Part of a small language model's weights: normalized queries and keys.
Each number is 500 + 40 x the weight over its row's rms, rounded and kept within 0 to 999. Layers, rows and columns count from 0. Numbers have three digits each. The size before them is the row's rms in percent of the matrix's.

# down: layer 2 MLP down (transposed), 320x128, rms 0.185, rows 242-276, columns 0-127
# gate: layer 2 MLP gate, 320x128, rms 0.191, rows 243-277, columns 0-127
# up: layer 2 MLP up, 320x128, rms 0.183, rows 243-277, columns 0-127
down242 102:530467503536498482524467463479524456472496509589523556482430528470529472552514525447501434497504547514502512552463636549486505509551485479499439447573445574506538474525520475476562491503509477464515420523541571500539483457533431605448498535449514560547460458508461490544526545560449523545545473518526520526509480487506502465539491453477521521497503467493541492488444486533517470382458
gate243 104:429531500506482486474432506538556548472509438506521460441473531521500426509542498457575561565481598524532538567498498536476537577510553488566477536456503446477529509490487464519468468506535533462507522518525484497542547470524435528530536478587464423475551445493490471484540437500548486475452531495478444478587500542478533498438465479449546503439550504524417446571515452532483475515490
up243 103:461461499526466495586486436464585570544503486499515514518478487444517479496568480548530487484507536479446459524527452439559476459463586520533508577494529520527541504478484429496586573552521477511475468508550561502488492468522513515590528469493505481448532522436475460414558510524441402535490456461487451464449566480487499533563544506511458507531514500564500502509548495449448528529547
down243 102:515489502489545508463535529514614484566495491467431455510550503499450444578535515516534559510528511554517483526573436474565514522489482524460514536504519447554461527519461526465491502485486443487537508506527432462536445481508384449570446508554458509534457520413467484395486528555449471464572488510510496505550524532473508529447496451540431522502485516549516444541508417509490507515510
gate244 094:529478511532480498490483448540489495538541534553528555504484466465515562524505446449505439540510455483500538488513539528471518478471503445541529531554398521396519474554495550473554533578494488541451480477477518438510502440579506436586460590508506483558525498441486505472466496478475553459510502504429571461435454522517495530513570558447440448498540544537561511494447504471506437492478
up244 096:454543414520486507435505509500426474519544464461489519482484549486565524586465464444519489465520502464497514416419454563460477403432450465492520489532490474524562437526532543518463491468496500423507499571447522451504467476443533518568521543479487472491389545470516510493502486502570513479457474542481503458495455540505455483425540500522523522519600563519498505523441526518482507540482
down244 099:432430563462530446538509532547500511500494449563502582491557566462464497466501515490492441555512562526495494498522441530545411533503518495540501564448458491540479470491475428516571509533486567498534515521514536585489516536439516444446499481485528443494497485477436463484521550503528495498418569494481477440426557494511426527497445492527478417443437506492472507493502478555472543551461
gate245 088:501564551478472397529475434515466501503441455507454531544429457446529551501507500520499488511475536416577508517482457508601517507476466495498466521552517453497471494432474522458585507579457561501518538495525462563471572501516462501577503524499486467520532504473441495504440555529520476507468484504446415471466579534517502460461567510472513520439558487482560562502469485572496503459498
up245 102:514567504522549447493484535486462484568555486442500425506470440490466617544501599474547488443458531535493544543575465417487435463502472511518514496509505540484476467484522554539492531454462475449547490414471504466547528520415478490520471521525510514457476508459453519577525577475490449523432444524506513451383512490573474485486470479482513494499511482501498506498541426480525486475500
down245 104:559529487467501487503505595411558498532489496521471493491524463519491477505517529425527533391448457485381538488500487443507433452485467484438502550433519533435483520536526517568502496407482533540507444458452485533513543525511486507456509520476499602524506484531477498519560532451451463502574466434470520473497510478475477466537508481480438530569503438454515490432506486522529515430531
gate246 103:479521548512476516537486510501413527467405465464536547574491525488486483532473497538541529537536583477556499498488525534574461477535498503517504558470497465445480465453473560430570430587505504514491560567496484512403521528464576489494457541533537515486515506548554471526470436525484452429494496496453529470416587535490512547511501505448581503516464518532511448514462471493509570500510
up246 093:449497548512464517501508510531431546464483518441519552453542484494484509460483456509459531579536475445465463471510467500531511506509562493480531528457461466455447569472544568500522450618529531588481525450497499500498517481474582438408571553481580521557461529526592505515460517479454563513498502540509526491484432516503498535533531512474488532502466574450523537530435521554485516541550
down246 099:487477485548494460484605467513435465540543472491522530505424486445456491525471476511490514585560498553517472493503456518513530509466598523511409487463478499470509454503452443500527499501537457513470446459497529527449481491515559544494520481487445481458497517533557496425510590399496505526536509605526474513521521537518568487493445536497579578542470517517497549559439534567471467513495
gate247 097:517486473449496457388470421507547472559494480509476534509512603512518527409482497541567540534517605454575511515552445475551538489590475517457504506490519551447523522508488488495550497505558515564506517509518446503536548488477443500526449450486535490483484491487448538500512457513556481471506527502494500429467506476509462468417493483440580519449485490498451488525480428492438443442554
up247 101:473466539545539478453503486470515584451425494406537480472540555512479508478511462576513487485530486466485396535478523503505544524501463483445499530528487507483535487518482463472536508552506464522492497510481489537410481529431447417467500448566403480511464575521482556491494463468492509476589524485534497525477412483542447465566465489487517431481466470426482531462498485590495458504438
down247 101:527508521500546466460405492485512548591507557495542534509513582504529523508476498487465511519501503467543454523497522492507444538512468540454481552564527569544468565487472473519528435536536529532560404491413528461556462556527462513519500491522525532533471547537527504519531459456597505549462461447563499470547619492483371496506510456506536478522512499474486484496469482555514468513476
gate248 112:511562522486475496559497457556504491507492487469494471498507557564468454558541466436507491543512539509594474516514469524556533506537552464528488490466481477485533578473514451529478512530536469488538552473517465445524484427507406515551457527501516518464484489566482495424433451443522493535524581474465489573493545499430540386463540448468584524525480492513509508585525522412480526482475
up248 100:466450546481491444470492603473473482509517495443486507447481557491523520545545452498431524493518442573472453422518506547516413505482502516464388463588462513548487503512419538476542466472476555548416551561500525527456437550556527513521486504494525480492474497526501546486489502517548553536492484497557523522529558515487459521583481532541492437505549494548471508468480396534487502493507
down248 100:489473526558467544523468481580568500431500521504552555490471540547487525459518516560517499548481609504469528479473486491475502422472472418494492404508425594541561487485477484515439351454514513484483467545467508459551506476521457500489480491487467555526514479510486485481521486588453520519564517524503523478475482414502514427547487487550514531466522550507494451460482529480494526467463
gate249 088:477467537536466527502527451451493539487526451486513450477449469436474496546476533508554601494519493500458498449473483599526522444538503453566536460507451474513442458522533497525530440438542422524503515469557549529532510494508584511459444517589540504370459563485498543493502489470445497492558547460481506531524457439529431463471451460499507455534539442482503489549490488550509463493510
up249 090:547538540457494512546507480493505419587484435517501434535491585517518431541480437568526551490446508447578547434450479576547495515566535544489525571472444521486469497481512447523567456517505468491485489474490455428515521455414475529436445475564472483482521528529454564546507550500576504469518486501516583512535476510521540505544461465532541483461488513510475518505564470497489552518485
down249 090:510507501567548527471521618469529530549539555482481454487525450608427504551495546463499546505546452461504467553501446483521543522497526500460483476480560529499573532526490451494516446510462454560485547511446445401435473602455470481570489508473482549491520511548502453489449519530498486521544450531514542481481462482522467521564480497507569537467461519452539486514511556493586471490523
gate250 101:479491473519605498500527500625554526494469507548502538455577551534502498463486531547497411478487518526455451536504475506489476486544450495449499515471507518520502532536456540490438459492457475452514591468499518448484454539497425435592543486578566537628476515551505480512544443480522470506429488505509475520504500491498571517446503481476493489509518570491576539485452524506516501493531
up250 105:516557521509483496478462488480508395487483516568572475475499511497466467506500522432480558493482461568505490503530519498485513508569584517558556505462529488471657508449450521534478500444512579469494506524552536412509461407538516555507512460474505527449500549493516499458497469463438500468488572513508491481525516531405536514510569497510465508547516493454467535565463544423516502529513
down250 098:472493482465537561487510549494581529518524498464482489491521503536531528473514495497580520535467519480468510514500543465543497528414489574443457539516456518426480503494530486513536479576469489560536413516433412557506484543463502502449452472462526477502479498535484489545523558526472491616533458423540524481504421431558469502555495446506557492486501438576554473461453505466466489419497
gate251 099:538482486471486489474463529480541494430525534466486511553494510484433493438551504551577551519525549460479509472526502538514489538473476508535556550505612461461502478525628566458494477533503507473477484492547462475450535561448502519476521539455430486536491527456413485538463432540458501480499456503531544483538476497579485454488533476420459497440536553470539528516571431472428482490544
up251 102:555525515448515447551545466498502504570529484498462456524539509479475526422541548445471528519540524513552551504482530468513460474481513561527507516497485506529588554517470528497486475406482518486516532473459523528504474495526510489452472543483535531493479428482526462487566520521497415527510445413550483535515558546519457530476526581404436457503516468411393574532490457521447465459544
down251 101:520508530469565492515517470553538538479416407541537550448545508435549522529505459498500438472537488464493511465514483419486449483494484489472498537539551536518475406462470448456538527439532486512484512505527473505518465454505485510484498531544587531441507589475567517542565500459512481530463472517533445482407484544426477529484488422585505484466516510438529469529477572452462516554537
gate252 082:559608492543517568544493477520523494483478469552538505510535485565485504567539443535416435491476588465463470478483453558477552536496475522447495492532567475585577527508499438493533491449463466410573431496482550461505476585542510571455485471551514520542473449510528517528499534501492478473535516444478538497494472561496507479478545520468487513541477504507531515460451536541495524491408
up252 085:454501468528475512527503516496477468462590492529526506516446556500518489527457535499516573540538462492524457455480496449522511510453547425440548511498511489464390477424521491524555551548543543583464512544471486523448572546518529492509437531510468405497541607483544494462519566503522556526493536571535469531506500444531553476480417477448455498464498536554506460488525468509485433522517
down252 085:580485595492521536444483472465525564467512574532473436517484473553471517565503467481468476499492523471516511530479478509512448513536506507511466472485505520515514462531521489496547492477423464490552472439462538498497408518542460502497491523528526422495407406524501514454519465546490442470574495436406581468554453563435440550500569505500547457539537453522501495489498521440504562492468
gate253 097:473487545514500575486511503531426513395493573498483498540526535558491448528527538461530392520466539444544461496520502551508463517471486547492507554567561462524471447511478525501533516500518509530484551493542477447466555556472450464498481497488459495520460479586426489481492431550491519441483462485498445468524497569493481457548576512406492502508604477504577506511487575497454491534523
up253 098:388490493486461493468561523494487537489439515493575515469466485489509551509538479510508492469466469489505407452507511502470500617472533541536569564524534464486498517539496420487481566492472555519487510489500500444504456586386542476505559454513523464524415529455522471479498535492521514508526473494491439453503444522565565514520605494437504555504533445543502520473439499526483531545499
down253 100:490523466474525508522446495501492506427506472482564518497554513522520424538515604507490468460459484483571487518461528509476514528433555507470489557435523488485576445515472548505514584543477453513454534542497514499484508464425540520455499470471504528480479487522572541444472541531445547445474540536557407516444555465586544509517556554502500517430485493487460473543447470440512503401462
gate254 101:506470519532493482493475537511545489591529468430418554469472540463598487510505487408522516538470557535535492500520569541460489532474510535575466534521520554509440520507590501431606485510528524498515477489442478492463518528553570478563514485489443488509524508515480459491548480491509492540483475421543541419492490475541500526392518514477479483463430531549543522512539483470457458535557
up254 097:559484487531522515525499511491455444509549491456524476441485517455451569518480463472486400496587514472432604510426460520536508412547518441550493504468471542427581522553454511541476488483558477490431515516546513461511519517516431481496499484535500473489561483481502433407505546518478462487483488514470556436449568485510489492516458507505454542464544533478495521491498515418505515401496
down254 099:529542487483445472534485477451516522497553503514473440552500539435534435517501465522530492590560454542498511371506520571531500578450491532522493571490456402500492570529539491535554473460531523484417488462449471494527512514480589502550481477518517480484529492501450511473517552481500561583523481473444543395538465460492531498495530495463557477460469438540476542499521551501514472509512
gate255 115:487539520505500488475559493515513486450527519427516543470501498428471403497518507506470532521592493465524475583535623451484439541528485489457599472427532508557505526526519527476538521429594545502488526476465488493530493497527525458541425464477422460520505484498501550513435428542516559437511467447535493503538514559497556442510568465520500520512550538500501545477516490450480540496515
up255 114:511532497507498518446446537429467464521586564430564485489508464493544498550549505531584504431476479527470541516477537540462474537512438449513456498514540589487473496529475497482506482546472528489501501502434468469495567490453548536450484530471540559567440541475535465515520569475517521409524479462535494540403455511540517467491500518474552480458454505451489531518519457494488412425415
down255 112:574455515486439522504504521450469511602492439529432422528549475478472491526483506482500513512534461422464562458450447524511477482426564500558492607530416458459497471508579536490465505549487520491440490490405516516541456529510506506521618572532474486534490514472472482456454475459507483486498529494492499500529517462511588471547514504538490451472540523491535532401488489531505517488507
gate256 115:512541520398473440480536452539547523486424513501516477474496523543488518502540522550535495531560508573506484589519456533501515543561507554552517525476488486528527522531467474413593557562513580508515501450548458575547473457546483583504545418530514489504496492498479560438513484532474561482511506447483431455508521513523532524400539490470480485454485544499543476553486492518448488541448
up256 114:569460486480405542540460489480526543518494550513510439489431496523593445490518503529481483488469511445458564408572456487565567503521503431533511533442489468521487496483484510534467527535465561568508466527553496565498533517504409517472495488490550498429434556454431490546443496429467540517499488496500523536509512489535475478565525475466532513560501472513528555411445527504450506457467
down256 110:467442522553491543496529494594520488549472596458461504481428487586513490532484536493542476632526493548474500492573474495525510497522505485458506467439508496508540530468557500519506531499557494452545488508486531420492608477539425505446490451493506574485485566472539538450472476501528458598534465491479455466462534501478536475522475530518504488448524484476573425457539499457501503538538
gate257 093:487470514515547525555500524543515548430428466531508547471519533494380502516489506468506448491526495499477464590444471526587461502540563543460525546486537433394503473463478508484521477494492520475498537472535512502497540571520478445462537510471538504509433522478486335527455502531531502509489492437426518468499503564455521519481542558520536497464501513457512449574485461490490479510551
up257 096:484570501568452530527455488496557429490448528494550538493502565459435532601594486474444541567541452508443482476517394531554537525491523513514552543417512481478462480442510455515520508490523578544475540534438545482490493562517537481543557510482483450510503529480531519399475499463467529470565494487478512500480544529432519470502540485517480535470512518403518520484466504536536518489462
down257 096:526505504507490551444515447481512493561572534474502458479516528522576499490471496571489512543494523544561469472508549525542507539477477452466511515441541511514493529548529454507453509480548490537408497516467407504484575585490479539518485533494381520470562549529502519545507486449523505466539508451595521443559526503537486554473529552528525540483540478515488492545546553413548506486605
gate258 097:483535479463496499489483437486568496528547429499523493537490494494452409443526516454545466523535522491516518483508496499476611478487588480553542521475486496428450514445540505452506475467479447455464517485524488448543596485503501496500446530467546485454508450393384468494445509468572503525525496450484479478470483484447467546468485472502395451469491557480506547452469461435530492490523
up258 090:568506431527485521521499510522522431452587421438497545464481479467485520518474509393449422493525551500418488554500492528471491460468472423480446461490442521511562537594536533440495518496442454436491501486533533481523502472445490486541480539537515437472580454511495504536533492515513507420419523509512502519445444435528543472474524516522455448497513545523531531543488448479508493531448
down258 091:467512487501448565440515478484540460503542563483510465510478473489516522462493506422450445547601540524492506489452533504482543518495531474543429530453444402473552549516480534477557487464496514548421486498527423505440478540534490528453482470515475494575498458537455489472561552478455503502501508476451498382497528472494482464507481498421508441459515466547407522521479454472488411548468
gate259 108:500527475442510496516452497543485536482435421527494550488453458431536486526475525557480454537504524496557429465498575473513511519572594529399518446552483456481548530487515421443564514446530474478524487432490481431476528566539466457540451512513442503510570500465500523517491429471524470529521559451414567474519480499515517510450508516493508468494453532527439459530509464488534503577526
up259 107:469475484548458483430606455522456500486450495499521501525514543499450547514436495484469543532556542524511483554511500521490439580456497468515547507424522474480505486446450559501507505502433564463513476557500560529502468491574485573466544463561536470512518511550494498502466530565493543447458511500602494413543487491466471572535509548512533467539551435479481545472485532559577542542537
down259 107:491437520554435515447499444424450530493428486514424463517514516504498469496485434454463528545444518466508509495509512545539519522504466486528528439502546484562519551492418497534437537602438515509459471506540473596505449455567522531520569510498469415471511505524461496501491526549466540425542519559480507447497523429470555537540432503509526538460533461510442509492450418473482515487495
gate260 092:538537583467449489433431436464517481439441564516466364489439551477427454478485465561537545488521542493506487498469466557484506509476499471498553433439477429533483507470530552505502524537571506470491460523547546521507537514529496485553511515496566434461465492510470533522472499507485571428529495515568538494526493477523544515498587541462479501519515502518481531479512508389455515448523
up260 092:553592550468518516499523522499537512541495490557537464497514444537439449508587469483502592482497510501507484426454472476512494544480468512567466449478495448537505437414526546551504453532525495461517520541499487524444513470451503485449468543437519508499513558561514473536463503489513530452479524504467489500548605477470483444461435560559501506535591526520513477547538601524558490563456
down260 093:629476487485469490490536492516499515483469505546493449560512518543514459559561493515453505473493511522486497539479513511450514462513552598475542504510438474548483558502459542503440425502467542464494490491519486458533533508534502501570542658464563556481479524465517486510445487455573566515482503517514474510506491492507506478520599522510450530468496506582483483541457581588464460492508
gate261 103:563535493491507512482518428493534518396515538454460496489448493433478448484481527525469450495541543528541462546455539504559523487448487516524536436483526534487563463489448442435519487547570531560496498525514496546478554460481521444497482514507539521578527461516551426498436415502527433503463522456435514554514574478489515444478549480470428439482460543502512502565422517459469548536514
up261 099:478511542448481492586474559498530525536552502492517545542493452445503539559553473443482495495519553573508509464518530503542470517511510462488416583545526509472507496506436543459496517471459415454495427505497515536591545545494586484505520480511420498553447499535467490481561473527558484469433516452469491545544550525571507464515521492416516510550531493527514452474558498508448408481545
down261 098:512465545502532458452468477487509479460477540501418475450514522499507560459450510519465493487478539466473537558534502488498386525545516466518524508497459420432479529498495492414486481435456454494449519458457455509445512494464502535504411582519560537545478475458601430537472532525503497440426523492442493506481563524510439543490493536448464436499478469513466563501486502438409480477498
gate262 090:545473485454478547563520510482491557450458476479476529514523487491447472511490421455568488516541568469451425460511452500492456564434516466481552514521495478525494447458505469512520533477477427505518390472541437533481490565550450516508433542541523462541519501491527477513447414418448502438421481407481483469470496499557478445549444504470476458478475498542468539488512438489485478441488
up262 096:491487489569535489458522544563462525508525430492467517500526501477471518433552548484433498543471524474519510522537455465515518532492514598494562499526498508489471510427491523508518453414470502513522553530472470495554547465437482446467467505442476567484516565587479459564458439451501497531466509538477518539587560587555467483526502512482509542538528579502502474509530546570446554505594
down262 095:480529445543485526560502527423462483560459449556539461580499534517486539518538425564477520457532462559460472423506494457455496523560497544534543488500481516547513488447469538504459516527497482538484533521526492529430506534562530536475525482555491473486443528481603476457471554493410443447513518553527521506524593495552480504454538515467505515460496506518494540443484530561450577581553
gate263 104:524531531491474530462451395468509466520470473498454502469451499516499455543490464478489567490469545439468419492561477561563505560560567503487531434515497511537508461409515518430501505546497525517502441514585559507490494523493485510575454491566549510456454550503521494480444482467404465476508454486483475497567498495550548500512571488479524482462469524519538571487545495419513564578522
up263 103:565468504489556462453497496499515533529480453451562531546466485440524526489465550489591506479547440504479489486450474497554448475565539571510514459546451579497479604448471420461574535499526586577522487504524493545485533521503455448519542456432499514469512536472489485490502484494517493538480455494480514520552539557487478559494551503483488430407485419434492512511433492534513550499525
down263 098:443489528487496459478604462582514499461467510565502557521546566573514484515523482509498464533521509506548452531555523487479475504510509561421483492491454426550536502501499516514520475568426478586567497468496559502489560523542528503429495506477480476430506498531521575540414466477410483483525515447519498531502507541490467557524510464523542546494524512457471404479438437470477440555485
gate264 095:475524496493507458557467492526486442507478537402561520489547499456506505530489471504506515484520481455500388478516549480489509595580451440501490474517496520514529521548434513469506522562525438456509493561490466494512435534497518389510480508472455444594506498593521474501419506490480538495549575432526508516466492456471492529530573503505488471529408546468465547480470463477522466531435
up264 094:573486544433499521469559475502577541461471513472517491563481527460521579544463544544508427484502472542485462542572501556456508506397487511461422490482529446585478465519548496514494538457550445441486473466522568500449573544468534523460496423492503459534428465484476559441501491506560518501491516483482486431591529518550428529527492531512521529493492527462494463465498460470471471463482
down264 097:514474495499514528498479481621563463533455490490488485520425529470531507514501554539512456637501466528514509511481486513508517495456433517492497548514498496462487436543500481469550502486510440500493518455563531523528524425476486447482570424476543465472480465442496473370472500526483539549447497583418557497484481438477472520518463509511511466445484530532542521393526504499514446478453
gate265 089:500503578468515472501452479555494592492523408447503507483483494482474457475466460502509538481497426370527444437434514552540562475464453524494435530543518434479397556485498527519469500423522476517517484470510469502507510555474475463487442470474539533510522496458518476527501470538546488526527430486455522548508478502541443454500424505420479471483537529551547567523529445491448494546515
up265 095:432419465502509548505534509530598538436547553418506481431557554557561561471523490506450466510522476452495525545546482466491493554496507532556487494412516571455591510456499469527516536505504464501473505592515490511550469504446537587511523466491523493457563500459457470536532475488592490527518511426473542489506508470467509486465555493472437508531504527429449444489485494465469534505523
down265 093:442508519525549476536430465558536561535485529503551460557460532493528473498484533491498473561504496500557566510421573487462545452507522455508522514464468524409503463485486424566398533396453539448514574478425512477527510473484490486475476458494511478537471489485485520429486469503509537488551534578417467516494486479509442546451486475496453540485460463546503497448490432569497552490476
gate266 100:473591528491445487514518469515519448476456517469534556529475530469569439481453541556574517495595496494533468491562525467515525489526594449469559444428523495463492476478497503465472531496617505509484534544541488472527508438448574431530434447436511476502523537508501428507467490527498520511459523525488465488565485487535539521503502430488508556501463509401488600541481501473509507503489
up266 091:613553485452514521569447576510479467517495541431479514536512465526489391468584524501509529465439492513547489501484479509521511476492516411528532499551484613521420542561503497512496482487480511526545515486438479468518463489565473535456452541510585530505471459549544479481496496464528479516461533521488549540496436506513460467541514526552511502549544470523541446539530434426528484554554
down266 097:462513505478465466561514501515544476508427469507487492522474481482518463483545514478510485451572454504479494489453588529420496539474512559482495644524470536469497424509500478571523516500495483470496502486537480519511489544456435543500487465407519459488470508433512488487519523536512518588538473501407390515502457507492553512533487485500543463507512477421553590488435456540513417519535
gate267 106:494558483426518505478503461547509467491441448549448475581523582494466541501529539523489544516536456518582511443533542475474437506533474498501531567489508460434568539501449485539496458484583520526552578517518473432492461472517489513538447419537406476506550486513486501503430475548506484536472521457521495543527538547499469400420511529497488503533604515519497478551448511485507537521500
up267 101:528553445562503452463503513458511503511519517593495500433467533540501530501482458543506468533514510441453496455498516490446404490538511473503521500467478491498493487430588465410500454524526461489467510561555518453444481548514475455428399562509471483514533573489465497503472575543466499452507513490495584452478446431522491508444437459525543464507462461545456553434505545545540497477535
down267 105:461554514552484499516465515501524414538460430536566409455493471445498530550500545502468510512446446524544484468525547534461471499513500511411549504509468448549533478398446519440497468479501514522474494558467567503564524503496467499474525458546482556488480598547527449581495473528525495525459469581510444547521495502527525508574481563468443524473483536536453561429490475538541485490506
gate268 089:509502491465462536442515447481436562473520518427498498453456460498523459468521481541486523521513450524504521517494534506481526532457517514538468437650537435503491516556539495435538504442538506502576477488493551556513527530538508573441513466537504471545492456455487555520471427530512488468498455442479571469477495596520552541415539548503447545498545536474525577535498505500517422521498
up268 092:575447455482527503516514542426483490479463493438435526541519510490469461587516517468526522440478476513480478517463533443535529514464508502479468509459520494501541459481468504506545588466515479478520450526493467508593413543476538440437498470540438482500504560530518464480524487503427509525535428462487506438477475510472440596588477533498507490495481456490385563475562515448423510533532
down268 091:569456570504558546532547551559508491575520463472538522580490512499450469472488512489553498512494542486467534517479507460552491450483476569505536493428464523467518517511502445527496531492431418532506549467521507488454507465441445493474555435465509500522424544488499441498508510479446477611496521589569516555482435553433536490523480447565456444477496528420544471551509491502503504523467
gate269 091:584492531490502520432523468504555486497514438567479523513490553497428518551502494539455492492445490588508493500515508534525505522467455451455452404521515445533496520510513494414552456541538534459471428435532528540549521464541523610565488512532545463523523480541443535501480546532500546480533527477505508534454444475465480442501552507528547550529448544591498511481427487557536502549457
up269 098:489469522477453514457525524524516458539446457509472451577496542530536519469536502479565473524510535478449533411469489476472543494459479498500549483512532489526495492463547514540464580473524474500499438503467486519491536496440477502507455389512440428424442571521437530473479513497469552509474460485501472459489562440520528495415492505475461508515483432552504391508416515500411580555494
down269 094:532485508500429501450560524549515522543503535502433499479497449508523474483502573552488518542539528421549496515571587473566511550507491502489465526411591475566534489577477532474444456493523564446497446464486490454562484569478522585458522504492492461488557482497530456588524512544525523506477516511526489456570521545496508468458463514511598481559556484519549455502537492470524464542505
gate270 100:562499462506497500542570455548570456449441550496537536451531547448604462482504553505471468573518528544548449487543545504541471498517455454524518468434477525585470503509535411486569461496507425502507498484531492532534474476503485522531460510516501509471572458523523443545477463467499504407534520422496532474433441550528491454465526507543506475441427518476485502473535547509521565554510
up270 101:489490450492516494561559595492535454598495501533569518577508451472461485462497519488491585532512597491516456508546586415454523501485554460548551543513483520452466483509503446492498516475557486552443525511516451414509434463489495444536433488486511538510479493544514436496514476489427507516487513469512494483471557513461544460584495509486483482545513486499474487512578432514541489570559
down270 103:581511436526464524539537490536480483528494462506531488447482545535497533499500471456486490553526511507496456521525508428514451504485491538468546499449509520430449455470462495504441517515506522544527487493454492498460513432532524518499488555505412583505446537551530487512489436522505450487417529519500546524471516472555559405456391530546542471509549492391450417542483510484581473435541
gate271 101:511515488532377495489512478533469518462494495502529461490447548475492487443520492626476486561479513523549470529581515450561477576514526526520558448496508467563520425448532497418474556485477514508459463475538455537480572539470483561521548459466455467493506493476454547459467480508520618429528505452416483455504491490487536503454540449466525531484505464562456499497466466499473507468508
up271 100:498491456547448421451549493501385465458517468539525484525484542441516544534541555505490506486504477596458490506508523433531461516523447492476524482489518490584506494539491543494490568480523564469487457464506502425574536499456516531528505477453466521449518532509424512473518490553447544428435498519527507493462530475486548464507539468465560558412510388563500455506480462439535511481537
down271 098:536543448552490568448547497441432482521540521543511537517524502537496566477491510529462484452486428446511454514471494429556491513462460529468494534469454520526478554569530452491472500443497472613471441463435404483549529424503555530504512555534459522485485504525542493566517480534475520540509523574536547460492526520531461495518522379498502471555524468492491514527568545480568525497472
gate272 095:510459526534565451565549452613524467435461423513537522473545582505488494457507483526497433502518543477500473454533487587550527499563457482507552501507488542505462488469493467469501504494518510492500526552483452500496494474487501447530446430575509499572571478498494511478527477554474525470495496543532542510499546565477568490464493486376453520493452577495537505435434446477518546486566
up272 099:549537477520552462470526515483462473541507439528576473500562532534488514557485581458500490491528493500515491497590510496476526465539522564529516543490450489460509514494450419520550499473464558534502556511536505443451536441497536479427466362522532503469432547471487488474523508457465497540500526537500518500505519563442480510486449498430495465548470487493478386521413482491508433572556
down272 096:583504474491474498454523468476480531482503553515501521493565559497506476500528509501486472460541495479465567521548425465546507512527482514584494511475484449571554488540503511539501526493480463550503459443459484445481534469508432549500572559498498561475496489563464517554505515536451494499489398566524469539512473434438445533568499457571576475516484398530458461543461615499520486529489
gate273 094:497526494509468493438488560498549456539463479525483523499481573474492512399505467499488479593456492484550468567505428518509436517448420540478522464485495498533510498463472484437441417495485488554499521555490524537482510496447425514547450502467449515539474440503560551543443434478563551478511547548550489492540561449563515482468520516500479462465459534575418462469492478485485587524532
up273 103:435498530504444546490520535478475473486518507411576444410441555464539529518454511547507482518484474543488501553527484496523483520473559410554503521466539539577497475527553428521449482493454501502476433510402499521571535546479484528489543509536486499496483471545528485485495497468526479401525420517519484562478475497505520520522454521485548495448445472513390472424513425469485534452538
down273 102:520511457526525466597502478509434434475516483413570502468481484555539506505540495591477535475495565388517530522465518503498521439556461444529526484533429515528487497449525522454428556460441533502568476455573477484526455533531462512502483478558511450504550514511482436436509447531479469524507514472533402487465530433496463540505533445527423462497517493501471526540535510503517493559455
gate274 098:469534510505514470545479505560463505555466531495543529458513499477448470474516389537524534535589522457544485462451540572456521476602507476470484510571550458476455559518492528512481456519487443474474546479517426460530513481543538521532480494491520492489553467555551454487513461504470518488391500502528507454548480517471470489460518490541518598557530593494498467513504507461570418519583
up274 098:512518478557491565487476416542553510537538586526486464504465497492503427514504487504496517479484423497535457498551471477479547499472490519497498455508597466498539503463490492503557442551531511513489508473462545471508517466517501551528467492497547490533507546487455527462389554379564515494463562525455505490471596456385446459559475473558568511513448468511529495467515504557559490502470
down274 099:500503480552515464518461481535421526555552501451519507526544489437526532568492463519513499510546513457487502518489522586498438548495457507505477552493564523425418552491534516532425488513454480449462511465487523496477555408473551595498543526487515560537504492425579537556530501458443463495457415538505520421582490529548483461529527473536482487497578523498474507578503527461512491500504
gate275 096:468497576477494459552509440510520499502477507525467519509459508504531457425487432547589484530494525427506530521562540419528543567498546489552529511528516536465468486518501446538472493557546421510490533533427473540475488484509456447523416537479488460478481537440487380511494483465471499528445474458485522525475494464539517521501440502421429503537505515477433548527556501455486467517611
up275 106:472520493555518479509563460516456553456450493545505480495540457516471489485530380533497499529473592407460484536488467513517494457499488481528470445536422485483419557496493551485477485540528486500469529564413502474440412428409553491527514585460501493556514514467545460484517552455457449527540470529480505454416422489523466537502480515473473505537514522506493506489525500507573558494503
down275 104:463498414523489476524445482418492507460519533473481489421549523563435487462500511500560506464430506509493453473495428485523513494507486502538464384498454592467477536441456525414563533570514503514537416538456475491528508518466504576532474539560501451530531471547512495519467524460471465501437505525530465499429526514485512491507458513522562471531589521503545536545462522441540566530482
gate276 095:533546492492499512438528489551474553544443516524532506507518507491555433514509513478471456531484527507528478474490481512583504457570517493567503474497492448492468504503490517570524492473524434538538600538523459418462543424514414552480430424530510453464499502488405561493455531442545530521504508514417452455500457506456494506464436445512550485435520505468540478560416522532517437505522
up276 094:538547496507539494503473482543420523474497553450496547467583507439543493574500560546453468449492509492511483488479530492479501498514450456494520495453510571495561509444470500536481524447560454456489530364583509428553592490488490557500465423513495483546462494482476489522490445508549472493525556475477485581507499509577536461495468453543552523511468537447544485532500542423541475488541
down276 100:453531524492588496485463476428498533494501552437506507525503463490538493460548507541489542404445513531541521486497531426493458548522558508532545557533454495496516360535516488498449507449437507529479526451552492444455503555476468540557433453457517451488470493560496520458487473520473590535463443406507542479475508555488533493498456484527518454484529558452541494493540519487568478513448
gate277 103:528468537442489474422484504554524527581460504532496451510518556466518473526492566443512465564482513459540548463525511519560551455466524466526430566477513510444482513513476441524498454462546546472516536559498449483530568499507532524578476504549481546412469450471450484546481416482547485527546570473489470537467486461565521435470531441380478489456507534494511531510492471479485554452499
up277 102:399503514474552491445490496504532453472474458452516501449526522454555513469495506501497509462524511507512446454461453486455563474451454530437451547527499529605453524427483538516497470501460554484514486504560496479428482532416485480520593520411542569528530524517535496560510458485447511510524452454512542535481544547565547506514511521475469468433437459447531466520471455577551500547462